Weights of a small GPT-style language model, trained from scratch on English Wikipedia.
Size: 11 layers, width 160, MLP 640 GELU, vocabulary 2048, 8.3M parameters.
Each number is 128 + 24 x the weight over its row's rms, rounded and kept within 0 to 255. Layers, rows and columns count from 0. Numbers have three digits each. The size before them is the row's rms in percent of the matrix's.

# up: layer 4 MLP up, 640x160, rms 0.0843, rows 535-618, columns 128-159
# down: layer 4 MLP down (transposed), 640x160, rms 0.0702, rows 535-618, columns 128-159
up535 102:119132138128157125116096177104113147152119126122113118119140113128140103132119144148130118102154
down535 096:138139135180130112136167131148062159129145125166152125121133104174119101173089132144102125123159
up536 093:090175090122132086132092149133105138090100088128143140109184110125166104122128122146093124137136
down536 111:126147135127146081139126155121126142150108000176160139141097130117122092144108145117107114116142
up537 106:134156124135143120154132152127106102100111132101113153087163136117091143105160152156099101108135
down537 101:133152117137160155084151128169137149099138163148083162112125128140105107146128129163124104131102
up538 097:103158143124080128135122143165144124149103140137174107123103123161173176131108137173106106116138
down538 089:103140141153164098121119141150109126176163089163156098133141091124141142111145116130116152140099
up539 100:167137132076159131124133121134122119158133103153126118117139104101118158110098142107114130113140
down539 115:131138118121163202128122122152139083125155076142104119137107129129141136136091122124124127073119
up540 101:108134129148105099145124162106127092177134097138179117071118095103102117079129165151148110130114
down540 101:145151135153117103111156113137118088135141106139147112062111109076132122150109141152147127095128
up541 101:144144098126131126132114101145107161124089092156108113157143119082184119141106109148131096110142
down541 091:103116113134103157109099127126118102159097062111115135167107161119180143147105104103113103153140
up542 097:138132120087136112130083121148090122121124082131121141153142088127159103150122147128117106114098
down542 098:134144122146095118110126176150093133160158063162149128170113116096143089103123140183126135095109
up543 097:160153098131142105099105148151129135136081126152103196132104096149133135137113124167118086184145
down543 094:148142109131144105103112110181114073141136135128126145105126123135128168133111159146160082190087
up544 092:113162116148122124154106149168139157119107132119126110141112108123132128115163130171149105079132
down544 092:130147158129174165120141111155126109116129205152165099148139115111104124132118134132170155094115
up545 096:141140101135092108124154130122117103136095128122100117162159105139128119144136152137111136128107
down545 088:171107125109090121151087152126144122124149061140112109113152134177103139121110135092126056098120
up546 104:123154144149130128136111163136151162156151106179131152175109105139151115161128125120125104070157
down546 102:169162125160112137155127151158177133105158096139093132158116079095181079173142135116137087107087
up547 103:080120117129167137127112135101151094112155129132132123147140136129146097133119145130110180115176
down547 103:109132130142164143165104118093130080135105215159140130109136100119121139133155131124185170090116
up548 106:111133157141150114154103140114100109175101095143143162198144106125137140119198157144134126109178
down548 101:162114135149126167151162090119101126135129130129105130153098110140112105153165159122134117114129
up549 084:118180127098117117124165155108164147142139074128118149148125149104148116084159147159109100125118
down549 135:111139116122108094103072143111094152120103000122113139141152140131122135144124136110107115116144
up550 098:157151204097121113151132124146107150141125122154131163113135146106119082121150128169126120099096
down550 087:144169155101168136120126116134128171128137111161137148128129110107051129127143149136151140109116
up551 088:144119105136145139111110115141101164154110116152125145121118114099159144124142134101128104155155
down551 090:132095090164110146108090080151138118089102152122115163140104118123134130147130134140106126188124
up552 102:160134119152090130084137128107122114165135109129088116115158114111127171108106168137128127122153
down552 096:176080110156096148095187132130093103144180080139088132146102117173124132124137123148118119105103
up553 093:115158144093133120111127108173097123127108125152134128135142125081136132114073129118107149133122
down553 095:146157172138159135113144128108163073104154155156161133120135132108116120125134086147091142111116
up554 093:123120086102132138146105155112124116123122110128123124174139098134126113147113128117114086149125
down554 088:143103109139074138101066125130146124159149122068105114206126113137122144142120136112096118126158
up555 101:140158148124137128113061163134143123105157084146154107151128073113173141128161151114123160117148
down555 114:086134125145090112160142130124149142076130000113101172154121089112118165114119148152135134126124
up556 089:125113134102112114111133108162132123120131131136106122115110115133138079121150115142120101128135
down556 089:126075102133098168149128119164157118158152184111115129086113140134139152099113131143085121145162
up557 110:114141107086122096117126149156123149142144052121128158123112116144128118136130167144126145158134
down557 097:164131072123139096099122158101134134109199189111108171164115118165134164160105152143113143134126
up558 108:155163147142125112127135141142124150118080089169093142112124142154145148161155169124127158117117
down558 105:098170122110142135130156127083105134118153063091142165184135115125125147163130100130133131131136
up559 102:159148123113122120105085144118085152138133110133129134154155116140118167120143136138155099157120
down559 102:150133171108112127138120131142076126135096056135136101117099129103122125137138154151108135145135
up560 091:189183135086166146107122166119135136125153068157146174118115104119166135101165159144138127091139
down560 124:072135107110111120138117125156105172114083049101107102180133142112128124121136087146118122137151
up561 099:120130165142110135117128120130129132115167135156127115129153110079160127101139113163092129080153
down561 101:148101144145130187134134091111149156127148251155116098129144136112112133149139088128128120161086
up562 103:117155151118142132112080118146080126083081110144094163154140110114128177115129142119126163150134
down562 114:142113138089136139135165120134088137128123004099137138164156117146138106129156119132121166099129
up563 090:114156089174128122126112152158134157151149128100127106100104132133124155130122120141129145081110
down563 096:164151165185135150118121105118114095122133218102127126137092104143106178135093102117127131101127
up564 104:175134151169134107120108157133121138123166118121146203131169093145161139118116117109124108138188
down564 105:149135155147138174124137111163143152087133082164119181164117125138149138166125073102127134122145
up565 098:112118117133109108118055155127114121172123123129117112081164154118149137155102107126119113101155
down565 096:094108148116135111148063129120143146150100096122177109124153165128141116118109106113162135138115
up566 100:133125166134118108133132127131139082142165109121155156112105110118134096086153130161159133111131
down566 109:132116162127149162123137113142135089152100138109126146120103107138122107081151114165162148119099
up567 094:136145128147125121133133126107126179123100118148082124152145146137124107097110102152114126085146
down567 097:149124159128124158114106081126157146083100213127091170162129134106128119104111122154141157120131
up568 100:121152119122144118146141176153094135124165094127092098121102122119174147101123143127135129097152
down568 093:145114124163173133097182151160158141134152066052116105147133154128179142133092120124156140107104
up569 101:112187112114101106084124117164128088103133142113150121138133119180145150117109150156085185150169
down569 094:135173168137134119121104129120116162149132154148129123088138139139092114141121090106110119104097
up570 099:143112129138158118133146139112158141160118125128162147121146089157105144141112099127142153094157
down570 092:169112129175113110151162115135182154075138133149133131118114113157109112122110069127132150124132
up571 095:094112126112129108109109187113108149125098141155102143095110119145161109154168130114104162117122
down571 089:104183134162123142103158118126133118130067124090143155110120128147128095170131102086119128185185
up572 097:144146153159103113119093136131147146127141115182131122132102150141160135139131172125103142125167
down572 107:159096162128104144113169167119091150147140081098160124158149131165134141089148096114107138122140
up573 092:149137103114080109149114184146093091119093127112152099121119150136124160126138109098110122062138
down573 097:174092127139089177179130176111106095099138204090116145105076177119134148108134090110160148124151
up574 098:126125183126119141110091124123122171151101106115153174118185150139143082116128120104094101151139
down574 096:082104119122150170113078103114187132121132088119136166173128168111135093141135128115113156183139
up575 103:119125120077120130081117171133100147132133121106133128145143111116101125097164147124106090149134
down575 105:114117155099117179110088141147119151128095215102126138105126092126134111107128162105104129126113
up576 104:129133142119119117147106142112093104127144109133136129141177129133167111156161151108129113132119
down576 099:154116135138121120126126102136130112087115000150111128090134158106117139114120105124128108073117
up577 079:121172150085128133118117158131140137148151079160119130143117132099178121100152128150103106138111
down577 140:099157118119120096125112147125106149105105000128124139146150132126118122140126140131112108094143
up578 103:121166119082125101130121184169125144119123105132146123165146120144168131094111138135135179165090
down578 098:122123166095121129173118175154131155134102024130157107130119169114125164113115138098117114134150
up579 096:137147150126127068108129082143149118130112111144121148152146151141124162116116132172127147102117
down579 095:095097141129123124122154112152140135096144097128123141126132119121127136117150153129141093129141
up580 100:107141144078110138088148149086114133143152114132108134113133131097150119155146139121124102116168
down580 101:111124140116102159140135128068142127166129100134112139062157127102156150137156127141121142109156
up581 104:130172123067143121149152160115088135089143112113109113127100121113148099100127156135110120111137
down581 096:171145111113128089108157153110126156129135069088094142147099118109141156103137168128135131126138
up582 095:067150144145131142138138147136097166150097111145113156074106129129119113125148129167110097144154
down582 090:104142104149128165154156149145142156171156096118132119073123121123129123121076128170114103140081
up583 107:149134118139115103154105186111098098085114120140115099124114144098123139142164125176109125139102
down583 105:179137144121127152097145135126129116131149167146093143119161141111128180131183083132142143164102
up584 076:120156177125155136121117174116137115103149078144095142201145149141150137132170122147126130132156
down584 125:109164121112114086117102136117107132152098000124134131137107123110162142126126150131100111109125
up585 096:077123106139117134147128114151137122109086101151136171097157085120114118142175127126137139094128
down585 103:116123100179137231125144113158175136135158131128160153115144093109117152098116128136137113106148
up586 103:135161132107107069137120115153093087126176130134103123111148098071148103176129118130066122126161
down586 093:086159122095125073123133103109087111150135099137123128147119075129126141108155093130112096129168
up587 099:146159102113096100122135109153131129155150120137097120114109097134140159125159161157115144139146
down587 102:121109128111114124157136098104122090139097080128161144121086103143119106144161106134101137087119
up588 092:118133087130112101126161125130111122157107119150149179171119079080151107135094125128167159116112
down588 089:146104103109165164107151103126148136133139147146164118163133120103095155127098104144099149135123
up589 102:118134122129129107051124134123099137135107116145128105123179107122134127138097155155069069069126
down589 105:125111161111112143088127079099116134118109040136121134107161123151106136148123168133093096115154
up590 100:163133090081135109116104110134067105113129120138149170173169100096088119127088170173109128089155
down590 093:135144095094155141116121105093141113122124033128111128198141132100079108114089116129130117146164
up591 111:175163118106163095127147181149146130150128116151135121118114082119111098087141121112136125113166
down591 103:150127104107127121132108160143118080128152022182150137116104132148125096155167145136104100112119
up592 102:082141088129136130160090117132124138119158107190107100121139124102134166092147141130092107160115
down592 100:138114122141138102130150115117161128153126070181164109098131095116141169113134120118122133165130
up593 093:098121143106118109135093111111148130106095139130152143166165122104116132163207173104108116083165
down593 093:082136132140132161176091106130152140149125166119116134128143132112125140167119138155111082093095
up594 105:110132110124127115128109159122069125156162091171120097152150129152173085141098156112146143081132
down594 097:120153117132138098119125153076102100131154037150140126145155105134107141115147157138151119101135
up595 101:085141082085123133178122123113103089168118122138085150191126137107168129119170103139165081127122
down595 103:130163108132089081127105146145148096138120241097103127145103163112130156130137110153147163128135
up596 097:120142138127112134116098130120104100178158108119110108123136144120141119099096124133118105130098
down596 087:101153126120125155142105138159128112136118049094152114128171130108112102130148104138175101118091
up597 092:144147155109130113132108106132112154115121109122146124089121113123140084119173119121153115105086
down597 090:123144131157142124135119137147168142116106143115085186135154153128102157177170135141152124118128
up598 099:109136153137151091104121150164136145141113131166145137139165133133131147178171101176131105125169
down598 101:136111163128173171145111120144116153127126099127120142147147162119081134133112102133101142137092
up599 104:135144144110107105127116126127137146135141121120107127112126106149137113082117115142139141108127
down599 100:139099143086083196194089122110135125124115157135139137093120135117097093107112102101184116164138
up600 098:134125152140105088106110125121150119161151115134157134156129133122150102116137157116138136086127
down600 108:127110120128131124175119158137166150104155076116125120122115151104150147095116125131141136158115
up601 108:127177131124138096109110117156085144126093093146117143123151153102155073112157098138116103081170
down601 108:157156169109125114166133152164135119150098020156139121121131119078109147136115135206102135099158
up602 101:125151122140134122112111143101108137124110110140085127075122125157158107141111150122129130165132
down602 095:122121114136155112112123146108155122105132199144111137088106120115131118110147128115152152157136
up603 101:123160179114181111128125127177135121130099116138170145094133166137109155133159141143114114100135
down603 095:138140111153137120140133066144122156134151081137142136119137151159143168110117143131151149092111
up604 106:146178156091103100154103120138132059134122131133158130132135146131157106170139148119154124120141
down604 093:150130131104155157126115109152148109154135133108178117096157108101114119117087113129175075103101
up605 102:121164110120173117134106143204113108097097123155152127123151090115146133157162116167131155122127
down605 121:099105103141124125141141143099151105087135000159135154128118137105137123128157153128125154085145
up606 100:132153082106113123119160172148092155126119109093121090121130112145145120105126109174095176075137
down606 098:109146110150087123141141130120129091148121102110145134184111137121117111145116089136117109116136
up607 102:098125106097108137135101152136116144172099085124153081175108133091123137105124155120115141136110
down607 103:125123129094090197119129148125157126158092111117102122176122126098080139153123120127156150125117
up608 107:111166138079135086123132119152110137111129130150100131116099101154142069136103116099096143104124
down608 098:139145122123166136165114140123141127119124038121139150122108112150135123140146137099114086079168
up609 108:108154117131109144129076158127118147107117107156135144167152136173123123118173155120105130083137
down609 106:099125127139116138126097148128124145122168070127117149191116117141105087142107117114114138097107
up610 100:133141153114104126135082123158131130111161134119091110155139147135132113129170116175133118092128
down610 096:131102105130162113162105092104112105135145065113150116137136147102134101119111141157120163076124
up611 108:134129134121166142118112121107111098112086112131135113116172121143115177164113130173062144141128
down611 104:105129149107210155098120112132115131163119091140104114122155150133144133175149116132145108101109
up612 104:157158119143146101150119122131045107143165091119099148135147123091129145094084158113147106104173
down612 108:092148120142150123153126137108105120125137000102135164128112136090130132099129147098057116114092
up613 107:119171122147086076117142143138098103095106104124154159108137076124185127147111120138117141137151
down613 101:146118127124116093147115145128131129126177024139193182171099107110128153138120123120160154115143
up614 099:103157117094135131132111096127126120150093123151144201159148113153117166062086120121130068140126
down614 091:078147088120101115167134128146127160155100137151148137156170169118129147109090117114122096152145
up615 097:105159131155101125127099114156110115133129149106103134132166135114151122158143162165069163141138
down615 092:152163114163138132149137171125132140122156138118095148085135125112135085156155116163104128111084
up616 094:146134102181120144074115153115125160143157116164112151159144120124136170108087134149121152091121
down616 088:149125154195100099093101148091117117090116113217110094112127112125096123107089125144086117110103
up617 099:114155168105161133088157112090123137096136099125112116103115118115107153137132142150136172095172
down617 100:139148138129115149113125151097133116145148051182148114106129140068156136133134134125128163089116
up618 106:124131141121116118139102113156129138127136130155135105127081166155152121168140111144110143108163
down618 100:088131140127121103112123167121145180166118090108080152102134135144124147152119114146122115127126